Weights of a small transformer language model.
Size: 15 layers, width 192, 12 heads of 32, vocabulary 2119, 12.2M parameters.
Architecture: RMSNorm before each block, rotary positions, no biases in attention or MLP, untied embeddings, local attention windows, exclusive self-attention, value embeddings.
Training: a variant of Muon for these matrices, 183M tokens, 6067 steps.
Each number is 128 + 32 x the weight over its row's rms, rounded and kept within 0 to 255. Layers, rows and columns count from 0. The size above them is the row's rms in percent of the matrix's.

# layer 10 MLP down (transposed), 768x192, rms 0.184, rows 446-498, columns 0-63
size [101 102 102 105  98  93 101 103 102 101  98 100 102  99  94  99  98 100  99  98 103  97 103 102  97  98  91  98  99  98  96 103  98 100 104 103 108  94  96  84  99 100  98 105 106  99 101 104 106 100  99 110 106]
[[142  99 136 136 125 113 102 120  99 102 148 133 120 150 111 155 145  75 147 138 145 110  99 117 125 108 127  58 120 134 155 102 119 112 115 116 167  90 122  55 162 144 147 124 158 120 110  95  97 108 169 178 145  88  84 117 129 157 114 104  96 103  94 121]
 [146  55 151 113 116 118  68 151  98 135 140 114 137 155  77 141 127 136 150 141 117  65 121  89 155 147 145  75 100  85 165 118 160 156 151 148 123 159 126 183 109 140  91 116 127  85 151 150 218 150  89 201 147 125 129  91  98 102 100 101 128 140  93  79]
 [ 68 105 150 142 130 125 178  62 147 112 113 132 187 160  62 145 188 133 102 103  99 148  97  82 116 107 115  45  66 121 131 132 108 118 191 196 147 133 151  95 142 111 180 162 143  96 131 118 148 126 123 102 155 126 137  73 114  96 125 127 187 108 118  86]
 [ 65 146  89 129 144  88  96 144  80 142 140 119 148  54 111  58 127 137 118 132 158 127 198 136 139 191 141 118 107  87 145 133 123 132  81 116 149  96 149 127 182 153 136 124 137  94 144 159 104 138  89  51 117 222 190 137  52 163 115 160 130 136 141  68]
 [158 108 162 191  46 123 103 147 125 173 169  98 130 195 166  92 138  70 109 146 115 155 151 144 118 116 159 103 107 123  95  80 128  62  83 125 178 122 148 139 112 179  89 128 156 142 168 177 107 135 112 140 123 132 128 156 110 153  75  85  92 143 110 124]
 [160  93 107 164 121 107 128  61 150 104 147  93 173 126 130  82 120 140 139  87 107 161 119 104 145 110 136  80 156 148 106 123 185 123  62 136  97 147  39 156 134 124  90 117  88 140 107 118 168 156 115 158 141  89 134 119 113 153 152 127 149 159 168  52]
 [116  87 118 178 120  72 111  76 111 114 182 168 106 121 127 153  97 161 165 152 124 175 146 117 135 129 111 119 130 179  92 141 149  92 143 106 136 107  82 121 149 126 115 133 113  87 152 133 110  99 137 106 165 148 219 169 117  77 100 120  74 143 126 133]
 [145 144 164 125  70 151  91 125 135 152 150 113 116  64  83  88  95 167  95  93 136 111 101 133 127 124 130 152 119  89 134 170 103 193 115 128 198 115 158 144 163 151 123 139 118 123 162 172 171 166 158 106  63 135 167 105 192 136 143  93 106 107 138 161]
 [131 102 153 177  93 231 152 168 147 124 198 146 122 106 106  86 164 176 134  95 182 141 117 121 139 182  96 150 191 143 121  83 115 121 125 130  87 151 108 111 135 152 110 167 114 119 128 143 152 187 109 131 214  98 129 151 188  99 165 108 136  89 135  76]
 [102 146 120 206 113 156  87  99 110 136 168 122 184 145 111 174  64 137  87 147 149  87 143 104 126  89 132 148 123 108 143  95 141 104 150 119 114 131 102  93 191  98 102 169 132 145  87 117 172 187 145 128  89  97 101 118 157 136  97 107 194 144 104 118]
 [143 113  86 185  89 122  91  84 106 109 172 108 197 167  73  97 224 127 145 131 101 133 153 165 163 167  80 101 159 161 149 140 148 133 149 154  97 150 111 111 146  80 140  85  73 110  64 168 173 170 122 158 134  79 129 164 134 159 166 119 160 125 101 115]
 [115 131 160  96 162 149 161 170  84 163  89 115 149 100 163 139 152 114 131 115 161 154 139 166 137 153 152 160 161 133 154 142 102 134 107 205 136  87  86 106 142 136 120 104 143 132  95 172  66  33 116 137 124 102 115 159 101 122  76 119 157 163 112 128]
 [137 146 115 127  80  95 143 229 142 117 162 112  76 109  83 146 122 123 133 115 138 101 143 135 129 171 164 112 188 191 132 140 124 154 108 150 190 123 183 121 172 157 151 130 131 102 167 203 114 128 124 150 110 145  79 125 163  98 182 118 134 128 143 153]
 [144 132 134 169 126 134 187  82 135  94 200 125 120 143  89  79 151  78  83 127  44 153 142 180 180 113 160 168 169 110 133 122  31  94 141 139 125 147 169 127 139 103 132  75  90 117 160 156 152 201  86 110 129 141 152 113 160 116 106  69 113 164 125 121]
 [104 119 166 168  49  87 127 138 163 103  93 148 112  81 103  59 162 109 121 119 175  87 123  67 117 147 105 124 108 126 116 182 169 148 156 123 142 129 168 116  74  79 150  99 101 181 122 165 135 118 133 124 114 139 123 135 153 131 116 112  85 125 153 162]
 [113 110 151 139 146 132 106 126 127 153 148 122  51 115 115 129 194 153 140 154 109 148  85  95 159 161  75 133 158 131 116 116 100 135 116  98 188 111 120 145  65 116 132 130 109  92  88 131 108 144 142 121 120 181 112 105 168 124 103 147 196 181 115 117]
 [ 61  74 131 120 148 176 102 108 134 157 171 136 146 152 131 145  71 113 130 116  74 128 133  84 123 116 130 194 180 138  69  98 145  86 163 129 209 163  77 143 106 117 129 134 140 142 201  90 125  97 137 141 138 160 160 134 147  86 154 101 123 149 143 134]
 [123 103 123 102 141 117  86  98 127 122 144  60  95 157 157 177 176  81 164 162 121 178 144 139  81 147 136 116 105 133 172  57  88 183 131 179  59 125 123 169 143 128  85 137 109 119  73 109 149 163 116  30 148 114 101 136 111 132 208  86 129  90 119  83]
 [ 93 181 130  68 146 125  97 125 137  85 121  38  90 115  70  94 125 150 113 114 188 126 178 117  96 137 129 115 138 125 140 130 153  79 161  88 154 135  88  93 147  81  79 131  94 119 156 124 144 219 140 122 105 127 163 206  70  94 172 155 163  79 148 148]
 [110  92 142 136 116  85 130 114 143 125 120 118 190 133 120  61 129  94 157 178 184 115 194  71 110  80 132 165  91 153 169 156  73 116 176 127 117 141 146 112 167 144 101 129 150 106 126 161 150 130 126 125  89  95 155 162 166 147 170 159 154 147 124 113]
 [169 137 164 138 140 126 153 114 111 118 153 133 161 120  81  77 169 118  74 117 146 124 150 176 159 136 122 125 141 113 138  86  45 108 166 145 168 138 169 156 114  78  83  92  83 118 164  98 148 133 134 106 122 124  93 173 129 135 122 149 109 145  95 131]
 [140  99 175  54 102 147 145 150 128  84 142 125  62 140 149  65  82 163 140 153 157 133 142 181  78 134 109 124 165 120 165  78 108 123 171 137 129 146 128 148 177  90 130 143 181 171 167 152 126  94  96 204 122 145 159 136 111  85 133 141 109 117 119 135]
 [103 110 127 138 127 118 159 130 129  92 125 129 113 132 150 152 123 104 138 165 129 108 166 115 135 140 105 157  82 189 110 127 148 167 170 157 108 175 173 141 103  94 130 105 111 109  77 171 182 113 163 158  70 180 135 160  83 116 117 164 119 129 137 143]
 [ 93 123 161  99 120  94 133 119 103 129 136 128 113  90  56  70  65  98 103 207 117 139 160 133  85 122 162 151 102 105 105  90 122  93 175 138  77 157 123 127 151 124 109 125 132 158 168 126 159 232 130 140 155 181 122 129 132 118 125 117 104 111  40 154]
 [104 106 180  83 146  91 166 127 114  69 164 141 166 168 135 129 205 151 137 134 135 140 110  98 132 140 107 187  73 135 126 134 138 152 120  95 125  82 107 157 182 114  61 116 113 103 108 137 118 110 133 181 102  78 120 120  97 114 115 114  96 118 138 109]
 [161 136 128 144 111 158 122  92 129 101  83 100 113 103 161 149  97 101 109 143 114  66 186 113 105 126 119 134  72 111 146 175 171 144 127 135 165 144 113 141 137  77  99 109 118 114  96 116 140  86 175  85 130 116 200 168 123 145 120 127 150  90 146 173]
 [156 155 107 143  59 159 222 146 145  99  93 129 144 213  85 117 152 124 108  93 117 142 118 113 153 106 159 122 177 160 182 125 124 116 128 112 124 178 128 114 118 108 171 162 144  92 100  90 225 162 132 166 157 148 122 168  93 160  56 118 116 122  88  76]
 [147 121 129 130 105  79 102  65 142 153 130 118 122 155 114 106  80 144 159 185 157 116 135 114 159 135 146 184 162  40 149 141 162  99  92 142 175 152  89 143 158 152  90 135 131 116 131 112 106 149  64  81 115 113 140 106 162  77 162 130 124 131 132 195]
 [143 117 121 121 146 174 145 139 123 130  96 145 109 123 125 119 171 129 158 105  73 167 119 108 191 118 159 129 159 186 214 173 189 144 125 106 133 140  76 107 132 125  69 125 104  99 134 159  78 216 132 129 173 188 129  85 129 157 143 158 119  95 129 110]
 [133 113 147 185  69 141 119 169  81 119 169  78 138 116 181 118 116  94  95 135 146 131 119 139 113 129 175 139 138 172 129  91 130  57 164 127 104 160 139 179  75 142 113  68 186  83 140  93 158 143  92 102 173 185 104 156 121 138 142  64  83 173 141 145]
 [103 174 120 189 170 147 106 109 135  78 123 134 153 156 160 162 121 136 162 101 120  99 132 129  59  90 129 138 120 101  97 136 159 123 166 138 119  84 168 116 135 115  78 158 191 108  62 112 129 124 117 164 140 191 139 122 179 189 104  46 194 114 105 166]
 [170 116 115 118  93 113 127 132 133  47 159 179 125 116 108 153 171 104 100 114 196 128  67 202 140 136  95 106  74 129 168 128  90 124  96 172 145 113 175 174 102 110 174 123 108 120 117 139 160 153 113 148  91 131  79 144 138 126 150 188 134  39 128 130]
 [102 145 109 163 135 114 122 168 103 134  65  45 156  96 134 144 214 112 151 128 136 222 103 117 133  98 145 119  88 118 130  75 113  99 126 114 117  96 136 128 126 137 103 129 168 108  45 165  86 178 127 154 137 103 157 124 190 116 116 146 136 135 110 156]
 [154 134 120 110 131 124 128  77  78 137 141 148 109 120 117  73 137 106 181 101 115 114 134 187 115 122 146  51 164 161 122 178 106 175 160  68 115 144 130 134 126  28 162 141 164 141 138  97 177 138 140  89 118 132 143  50 147 106 175 173  86 168 137 132]
 [172 132 116 131 101 118 131 100 109 111 156 122 105 170 106 170 115 131 100 157 127 159 167 128 118 124 124 104 175  92 152 125 122 116 150 171 121 118 121 139 124 116 166 166 114 132 180 179 159 132 117 172  82  87 191 136 150 142 143 123 145 128  86 152]
 [112  78 116 135 125  69 119  93 126 116 140 156  88 129 130 138 119 179 128 202 102 126 110 155  85 143 151 183 186 136 126 149 100 102 147 172 196 115 167 124 138  82  94  82 172 154 148 129 129 195  86 114  70 104 109 152 137 131 188  72  84 141 129  82]
 [160 109 136 157  76  80  82 150 106 150 199 109 151 116 156 149 138 118 124 128 142  99 161 100  77 162 145 143  62 107 143 149 104 124 107 100 143 162 115 119 147 132  96 120  73 167 123 194 139 124 110  85 133 115  99 141 157 130 105 184 125 100 116 116]
 [138 129 123 172  95  94 137 164 155  93  76 110 142 163 121 176 164 152 172  89 112  81 132 144 103 142 137  81 153  98 158 136 140 124 163 126 114 104 162 177 129 169 117 183 128 182  95 127 156  86 127 119 118  75 130 148 116 132  92  96 141 118 132  83]
 [139 160 197 125 145 130 183 179  98 104 138 131 149 117 147  99  38 112  92  82 164 180 109 152  95 173 142  98 168 155  75 114 158 178 121 142 147 155  89 139 105 115 222 158 134 186 146 148 109 137 149  67 164 147 149  94  90  77 110 101 136 107 132 117]
 [107  52 131  87  73 174 144  81 139 101 120 163 111 133 136 156  97 164 106 123 123 122 121 110 142 136 102 115 151 157 166 119 142 104 129 132  30 152 143 118 108 102 108 146 148 119 171 111 117 163 154 134 110 114 182 168 124 117 155 130 100 112 154  83]
 [143 153 197 115  92 102 114 124 149 151 146 168 175 149 130 160 120 108 126 132  84 154 124 120 138 100 115 202 130 100 160  91 166 137 171 131 146 115 125 158  85 179 165 169 107 106 116 124 110 131 145 137 139 124  66 144 176 109  87 158  77 103 157  63]
 [182 187 169 135  92 102  70 176 105 131 127 166 102 203 101 174 120 164 165 132 172 127 153 205 164 157 167 140  84 129  81 168 123  96  24 138 112  76 135  90 134  89 148 177 101 102 102 120 124 138 111 143 120 137 127 143 190 167 127 128 161 138  86 107]
 [118 119 165  26 128 152 122 156 152  68 140  90 115 156 108 198 100 145 120  68 129 149 188 119 129 124 100 122 119 177 157 150 138  90 149 153 123  97 144 156 175 113 172  84 109 123 152 112 180 132 132 131  81 104 121 124 114 188 146 133 131 129 107 108]
 [149 135  86 111 118 132  85  84  79 118 159 132 148 118 154 114  88 169 115 151  84 164 121 128 144  89  89 103 136  64 138 170 101 170 140 184 111 133  82 138 149 105 117 153 172 186  71 147 123 108  66 102 152 132 168 172 133 122 132 125 169 128 138 128]
 [130  64  96 129 185 176 155 143  94 113 143 105 148 172  72 141 133 178 186 128  92 141 125 129 171 170 103  80 169 129 149  90 126 135 152 137 152  88 127 100  62 109 162 136 172 110  98 154 132  77 128 143 143  98 135 181 108 170 118 140  82 115 159  96]
 [111 103 108 138 134 125 154 172 119 173 118 165 167  98 113 168 123 136 138  87  83  84  89 129 181 131 128 138 128  98 180 125 153  92 141 148 108 164 159  85  58 124 157 141  86 150 173 102 148 111 139 155  98 111 126 162 162 106 116 100 113 107 151 149]
 [137 147 103 169 143 146 118 189  92 125  69 121 102 158 110 172  80 108 131 107 124 124  96 160 100 108  73 114 158 149 120 156 174 115  84 166 168 118 123 114 119 185 141 146 167 128  98 169 141 160 142 176 106 124 105  49 158 155 135 112 125  95 127 119]
 [152 110 113 124 157 118 170 126 138 167 127 164  67 122 117 112 107 140 128 163 138 156  95 130 106 143  89 111  83 168 107 197 125 154 109 143 159 128 138  56 112 114 127 123 164 169 110 109 159 163 142 126 165 118 111 117 101 103 108 106 159 163 124 196]
 [191  79 148 141  88  99 102 130 131 156 167 102 113 107 141 165 145 110 123 151 111  72  77 170  76 141 104 147  94 147 154  81 170 209  99 117  99  99  75 177 163  94 121 118 167 174 161 138  91  79 125 144 172  92 112 105 123  84 120  87 160 185 123 193]
 [ 99 169 129 141 107 183  81 161 123 130 134 141 132 135 118 133 172 106  51 113 107 147 155 126  95 158 136 108 114  76 134 131 114 120  98  91 111 217  99  79  91  51 102 129 103 177 173 134 137 102 165 138 135 104 124  96 152 137 139 126  77  90 114 132]
 [174 118 131  81 108 113  83 128 132 157 166 135 167 118 137 154  95 180 108 114 109  84 133 105  62  85 145 155 150 140 183 120  85  74  91 179 130 135 154 107 106  90 138  91 105 120 128  55  80 139 115 105  86 126 151 110 126  85 106 139 101 140 205 179]
 [120 149 130 119 116 123 135 126 153  75 160 112 116 119 131 135 183  51 149 155 178 139  98  86  72 160 149 168 202 117 157 130 103 156 154 155 108 107 155  60 137  74 157 141 158 138  86 122  97 151 164 123 190 111  94 166 104 168 123 145 112 124 126  86]
 [116 149  99 126 131 115 115 129 121 123 129 125 169  97 162 122 142 124  94 151 107 132 150 164 107 148 114 104 135 106  43 108 169 178 128 149 109  88 121 169 108 117 148 122 151  71 171 130 171  69 110  89 116  81 142 135  91 182  58 117 135 145 158 166]]
# layer 10 MLP up, 768x192, rms 0.193, rows 447-498, columns 0-63
size [102 104 105 100  93 101  99 114  99  99 103 103 100  92  98  96 107  96 102 105  97 103 101 106  99  97  98 101  99  94 104  96 103  98 112 108  93  96  85  99 100 101  99 110  96  98 111 102 101 101 110 101]
[[141 129 127 170 105 166 168 129 172 117  99 123 108  60  85  92 119  93 131 134 137  78 186  83 139  91  99 123 167  62 101 105 192  46 140 115 138  72 157 150 143 142 138  83 112 157 154  77 139 179 121 135 112 115 132  89 164 127  88 112 128 101 153 129]
 [ 96 149 130 117  93 101 108 136 223 127  76 166 189 165 117  98 114  46 108 131 146 121  97 118 174 131  81 156 131 101 103 121 110 155 189 159 179 149 117 139 160 133 165 169  64 101 100  89 170 154 150 127 131 205 127  75  95 135 122 184 120 113 138  74]
 [198 100  89 137 137 146 125 157  96 125 171 121 113 197 136  70 116  70 133 109  79 158  89 106  71 146 184 164 138  74 122 124 119 148 134 141 131 159 156 114 166 148 110 108  89 117 122 134 123 145 103  97 109 122 190 106 134 160 108 105  98 156 129  59]
 [192 150  98 124 114 168 167 124 158 143 154 192 121 163 109 171 126 139 155  96 100 136 135 130 160 126 150 137 174 138 137  98 117 152 129 120 123 173 133 121 131  86 122 103 115 120 153 211 169 108 120 102 127 113 129 121 104 139 151 170 194  67 102 153]
 [117 145  78 118  91  74 176 109 134 167 105 142 138 128 114  87 160 153 184 129  55 119  93 127 113 121 171 115 133  98  95 125 130  71 105 136  65 143 132 152 103  98 116  95 149 110 159 165 163 195  25 104 104 138  80 136 109 111 109 152 173  99 150 153]
 [ 88 145 121 152 115 137 146  88  80 136 129  79 117 114 154 149 129 132  82  42 123 117 115 160  89 120 125 152 131 186 153 114 100 113 152  88 114  44 117  89 120 143 121 138 154 102 126 153  40  69 156 139 185 118 158 160 103 141 137  81  98 168 104 143]
 [161 152 147 185  65 161 142 115 149 102 128  86 171 130 120 120 105  80 167 137  97 194 128 116 164 104 139 122 128 129 142 102 112 148 104 108  87 109 136 129  90 108  75  86  87 135  78 109 110 131 194 136 102 105 111 128 169 113 100 105  80 173  68  89]
 [153 176 120 105 120 145 176 162 185 154 144 103  88 127 115  69 130 122 154  82 191 120 146 138 133 122 158 160 107 108  75 163 180 138 116 155 113 130  91 144 173 141 178  65 146 104  96 104 135 165 168 125 105 110 150 114 133 152  87 113  61 118 124 112]
 [ 45 176 129  97 134 111 120 129  86 130 131 185 140 143 162 154 153 104 152 135 111 167 127  73 162 156 169 168 103  98 141 131 146 108 115 111 118  85 140 124 110 139  52 163 229 138  94  82 101 168 125 195  95 156 119 199 138 132  93 124 198 150 125 126]
 [105 102 128 124 149 133 144 172 112 108 141  98 150 116 138  60 151  99 144 130 122 115 148 133 146 129  75 153 123 158 179 123  60 155 140 109 161 101 147 149 139 114 147 143 182  94  91 107  53 142 146  71 138 180 109 178 115 111 171 138 181 105 184 129]
 [144 105 100  86 108 144  99 134 138 202  74 165 159 110  97 164 103 148 171 140 134 126 121 128 137 151  88 119 176 190 110 164 114 143 153 148 149 111  72  85 134  72 152  85  82 122 118 158  72 105 121 126  88 166 150 156  81 208  89 172 114 164 124 161]
 [162 156 152 147 150 150 118 116 146 126 146 167 139 156 129 132  82 139 129  78 113 130 114  88 120  92 148 134 135 129 151 119  99  61 178 131  96  83 126 144 143 172 181 112  99  85 163  81 142 171 103 157 147  89 108 111 210 154  91  74 149  48 101 133]
 [130 140 150 121 149 119  98 155 126 125 152 135 149 168 115 142  71 139 169 128 121 152 124 145 164  88 171 159 200 128 112  95  95 109 171  99 124 105 169 171 153 128 120  93  95 163  94 105 162 119 122 110 123 124  98 199  97 114  94 175 123 106 123 160]
 [146 105 141 137 197 125  97 149 119 111  89  75 129 110 157 124 122 136 116 162 158 115 202  66  62 152 157 159 161 119 108 152 143 133 180 110 130 116 143 106  65  90 121 106 122 128 181 106 123 139  68 155 185 127  88  95  96 174 103 152 152 148 206 154]
 [125 133 185 115 118 135 140 103  60 154  83 163 149 133 166 185 120 138 117 164 103 167 197 128 121 128 155 104 123 116 106 119 151  85 117  82 148 132 147 116 110 143 173 146 121  90 145  69  69 120 145 152 111 101 147  81 145 115 132 151 107 175 140  88]
 [110 103 138  99 138  99 139 115 143  81 170 167  87 141 140 163  98  58 118 185 109 111  77 104 159  92 163 157 104 109 114 102 120 103 158 139 165 145 119 112 164 111 141 147 153 147 113 177 130  73 125 120 118 140  94 146 106 160 102 185 115  93  96 128]
 [ 85 141 125  91 118 114  96 124 141  75 115 102 104  91 177  94 105  88 196  27 107  95 145 118  98 177 174 179 166 111 161  81 132 122 146 154  76 163 147 141  82 162 118 113 175 121 107  93 114  98  84  78 109 114 154  99 121 143  92 123 124 137  99 172]
 [103 116 186  68 144 135  91  61 127  98 128 122 142 116  96  89  85 147 154 156 162 126 143 163 151 158  89 146 129 145  63 112 166 130 114 120 118 162 127 113 121 140 200 157 159 141 151 121 124 157 104 118 183 175  90 172 136 143 166 126 116 133  28  88]
 [157 145 134 158  90 114 135 115 144  87 133  95 133  93 149 107 136  91 136 134 132 140 130  79 146 140 114  62 156 125  89 120 132 174 109 120 140 134 189 119 134 227  71 160  85 119 122 136 152 157 128 221 144 127 164 131 115  92 118 126  83 156  92  75]
 [ 96  95 141 106 136 114  85 116 162 128 105 101 117  88  95 127 113 127  95 142 132  80 118  87 156  76 157 145 142  94 162 126 158 108 169 200 115 128 107 141 192  61  88 123 116 120 150  83 122 100 155 126  69 112  88 171 113 116 136 131 127 154  73 147]
 [128 158 145 110 124 128 145 201  88 121  70 126 122 136 136  96  76 199 113  92 142 108 125 114 124  91  83  98 108 127 134 124 140 142 136 107 169 136 145 226 112 180 133 128 145 110 122 147 132  95 159 177 162 170 122 100 131 115 134 129 121 124 119  75]
 [138 142 125 118 123 124 111 178  67 184 124 120 163 181 102 112 182 150 129 125 124 111 150  97 179 129 145 179 142 148  57 134 168 139 149  72 155 105 122  91 182 179 135 120  95  89  82 118 118 130 153  99 149 139 144 108 100 169 146 137 106 124 114 101]
 [ 96 115  96 111 155 111 117 161  79 103 108  73 136 106 133 127 115 107 123 180 139 237 154 132 134 145 126 132 153 140  93 111 137 144 145 105 161 142 130  51 180 119 103 152 152 161 119 115 157 171 157 144 124 104 118 155 146 154 145 149 110 159  93 138]
 [ 97 129 152 108 155  93 118  84 108 119  96 154 137  94 139 135 188 107 104 142  79 180 181 142 152 112 130 137 159  80 145 130 161 134 110 114 131  80  82 128 132  80 118 102 175 126 124 146 124 113 169 189 128 131   6 173  93 117 134 132 134 135  85 147]
 [165 134 164 103 102 102 120 161 137 118  87 113 115 156 126 124 103 134 130 175 166 145 109  95 141 140 136 153 118 103  44 133 172  93 156  99 182 158 100 158 143 121 112 118  89  78 114 139 140 125 173 137 131 156  90 152  69 168  85  94 184 144 132 116]
 [191 153 132  95  88 111 118 182 102  94 103 161 160 145  61 192 193  74 166 114 105  84 153 133  73 147  75 142 135 124 152 114 123 135 139 163 124  89  83 118 186 140 136 138  93 104 136 118 136 105 149  85 152 125 119 154 127 137 138 142  93  77 156 127]
 [104  94  92 128 139 117  99 183 111 143 153 119 135 181 137 155 151 145 135 164  92  81 138 145 120 145 115 159 135 209 153  82  75 189 132  98 150 154  63 126 202 112  78 154  92 124 121 103 107 152 105 171 116 121 136  89 112 177 173 126 151 113 138 133]
 [118  93 130 144 122  84 124  75 130 162 132 142 110 132 205 142 204 138 126 126  96 141  92 118 116  88 141 117 126 109 110 132 136 140 137  61  86 107 144 174 168 112  60 173  82 126 137  67 111 135 139 112 203 121 138 147 189 129 124  79  72  80 137 175]
 [128 140  97  98 131  79 110 180  96 142 126 106  76 145 141 160 108 139 145  87 143 209  88 138 110 116 168 119 119 205 119 124 121 108 138 101 141 109 150 127 117 126 144 157  61 101 159 104 203 133 127 136 115 175 115 159 112 137 164 139 132 148 130 114]
 [106  83 167 119 151 145 110 100 130 173  69 159 136 166 112 151 130 127 155 213 187 136 109  89  80 150 102 148 167 112 123 150 144 144 155 127 126 157 172 132 130 156 173 178 107  60 123 202 119 113 157  94 148 116 138 109 137 135  92 109 130 142 124 149]
 [111 180 130  76  88  94 129 117 101 102 129 120 128  99 149  98 170  53 106 120 169 144 151  96 127 143 165 169 138  86  64 115 112 180 138 107 128 199  94  99 165 168  61 147 115 112  98 104  45 121 123 123 199 121 112 183 115 168 195 100 161 132 143 163]
 [152 107  97 132 186 150 125 117 128 142 154 163 147 127 197 136 158 114 143 153 122  90  80 188 142 114 149 206 142 180  95  94 142 110 100 119 128 138 136 157  83  53 147  64 134 145 130  99 144 118 129 139 102 137 141 190 172 125 100  91 138 106 147  62]
 [113  96  78 177 127  94  40 119 103 152 118 105 115 195 147 130 154 135 131 129 165 111 177 147 181 118 112 140  93 121 131 158 120 160 154 135  64  97 120 126 127 111 140  75 135 183 135 183 189 158 136  94 123  98 194  57 156 113 104 143 139  68 111  96]
 [ 99 164 128 132 130 121 143 151 139 130 143 119 158 113 129 173  90 137  83 139  89 136  93 102  82  96 102 118 125 129 125  77 155 122 119 135 131 110  95 132 153 156 173 102 163 121 131 130 116 111 124  41 173 120 161 117 102 168 171  99 164 139  83 102]
 [ 94 104 145 117 104 138 142  87 116 163 150 170 111 164 128 126 165 167 126 136  15 108  88 159 144 133 161 138 107 169 120  95 155 149 119 127 180 189 113  85 150 203 125 115 157 100 108 152 166 143 135 116  68 113 127 131 104 144 118 109 177 139 154 121]
 [116  87 133 147 138 117 155 132 126 169 121 130 165 113 159 103 148 181 118 143  69  96 113 111  85 143 140 130 151 130 115 108  89 120 143  49 120  77 123 151 121 185 135 147  90 136  65 177 180 117 142 106 116 117 180  95 119 141 164 173  93 146 100 142]
 [125 116 123 152 135 161 106 122 127 162 155 156 133 136 107 119 108  39  95 138 174 128 155 154 113 136 120 147 134 162 118 142 190 160 152 154 167 142 136 123 153 134 160 124  95 157 110 113 118 134 121 110 131 108 117 144 135 119  98 134 109 145 114 160]
 [115 134 150 159 102  78 112 139 145 148 128 168 202 109 111 156 151 181 135  68  93  32 118 145 166 136 135 155 137 159 167 241 145 148 132 112 126 102  49 100 131 153 136 166 144 136 125 137 127 102 109 115 102 128 198 113 178  87 104 111  91  72 172 123]
 [117  93 121  79 140 150 157  98 166 121 131 119 166 147 167 209  55 128 142 115 138 201 164 132 105  80 132 167 140 138 182 150 185  99 120  82  78 170 108 114  97 139 118 115  70  96 152 183 104 151 136 138 148 124 101 116 135 146 114 102 145 116 107 124]
 [151 133  59 188 174 139 108 141 122 169 128 114 126 107 126 197 130 151 130 173 138 111 105 151 139 166 142 116 147 147 150 102  83 166 125 162  63 149  98 195 131 107 119 175 187  69 144 152 156 164 111  67 160  69 152 175 121  70 146  77 177 126  82 114]
 [ 94 147  78 133 134  75 143 119 112  98 105 141 137  97 155 133  87  96 157 177 165 122 139 151 171  76 132 102 118  98 122 185 136 109 170 208 142 107 195  86 111  60 127 166 152 127 122 131 134 154  66  99 150 111  72 149 168 113  50 125 157 165 121 150]
 [ 81  64 165 139  67 106  72 151 123 133 124  83 160 114  90 112 138 104 145  79 135  88 124 122 116 169  85 187 118 117 139 111 151  85 107 141 127  94 120 160  84 137 163  68 122 159 147  97 168  75 144 149 127 125 112 138 102  85 181 103 136 139 152 162]
 [ 81 102 110 102 152 113  77 104 124 156 118  94 117 158 105 117 116 151 109 158  92 193 161  80 128 139 177 148 146 185  78 176  68 108  72 102 137  62 119  49 133 124 115 111 100  96 144 149 180 170 157 113  95 120 150 109 141 173 117 179 106 178 136 136]
 [ 98 130 163 102 126 129 132  92 117 153 141 117 127  88  99  69 124  90 169 145  88 123 137  85 187 135 113 151 106 134  75 180 116 168 125 150  90  93 229 132 146  97 104 171 112 103  95 149 106 102 138 124  99 189 107 136  89 140  65 161 117 168 159 141]
 [190 106 132 110 172 151  96 118 129 160 108 134 139 142 164 177 172  98  97 146 115 145 165 122 137  90 184 100 128 103 144 156 124 191  99 161 141  93 137 145 106 121 141 155  93 146 101 183 103 135 124 141 102 117 153 148 151 122 193 122 147 112 100 175]
 [105 147 137 135 165 127 132 122  92 149 109 169 159  38  80 110 139 127 133 146 137 131  94 156  65 159 173 129 137 140 126  97  99  73 177 135 172  96 127  74  88 178  85 101 154 141 129 151 151  95  93  90 128 116 151 103 159  99 135 149 144 131  54 145]
 [161 163 113 142 114 105 167 143 153 134 137 122 120 133  90 129  82  52  82 119 178 105 126  80 110 122 112 150  62 148 104 127 153 107 140 152  98 150 106  61  94  83 136 127 114 127 118 144 141  55 116 200 147 111 170  94 113 128  96  76 120 178 123 187]
 [156 171 128 111 145 134 140 151 140 161 150 140 205 123 157 164 162 140 125 178  70  92  92 107 104 129 135 159  65 101 142  78 135 141  80 134 124  50 177 170 106 146 124 111 106  85 167 114  83 154 108 134 157 194 138  97 130  89 178 148 164 140 158 133]
 [130 122 136 141 134 109 119  86 123 161 130 112 127 190 171 127  68 142 133  91 116 177 102 150 103 103 119 117 116 156 151 156 160 200 134 131 122 121 174 119  54 112  79 111 179 142  67 149  58 128 149 138  87  68 137 148 134 163  59 135  54 207 149 110]
 [128 154 160 131 149 135 118 130 154  70 177  97 131  87 124 111  99 117 110 108 129 130 122 138 131  86 128 185  90 104 117 101 178 111 141 173 134 123  83 112 125  96 181 100 115 150 101 144 109 161 101 115  77 115  61 109 118  86  95 115 135 117 195  83]
 [133  76  98 130 149 106 124 136  59 153  81 126 140 110 139  71 100 161 116 110 116 132  82 187 148 123 146 182 158 122 146  83 109 164 167 134  81 124 174 132 107 108 179 102 141 112 137 106  92  95 134 111 105 135 190 125 120 150 139 134 134 128 127 146]
 [114 128 101 123 101  97 148 129 126 126 113  61 104  79 132 133 131 149 160 123 131 141 171 127 146 186  89  88 167 129 104 134 121 142 129 123 161 163 133 105 175  83 148 139 114  61 105 126 134 149 108  69 158 101  95 132  94 151  55 199 118 136  57 145]]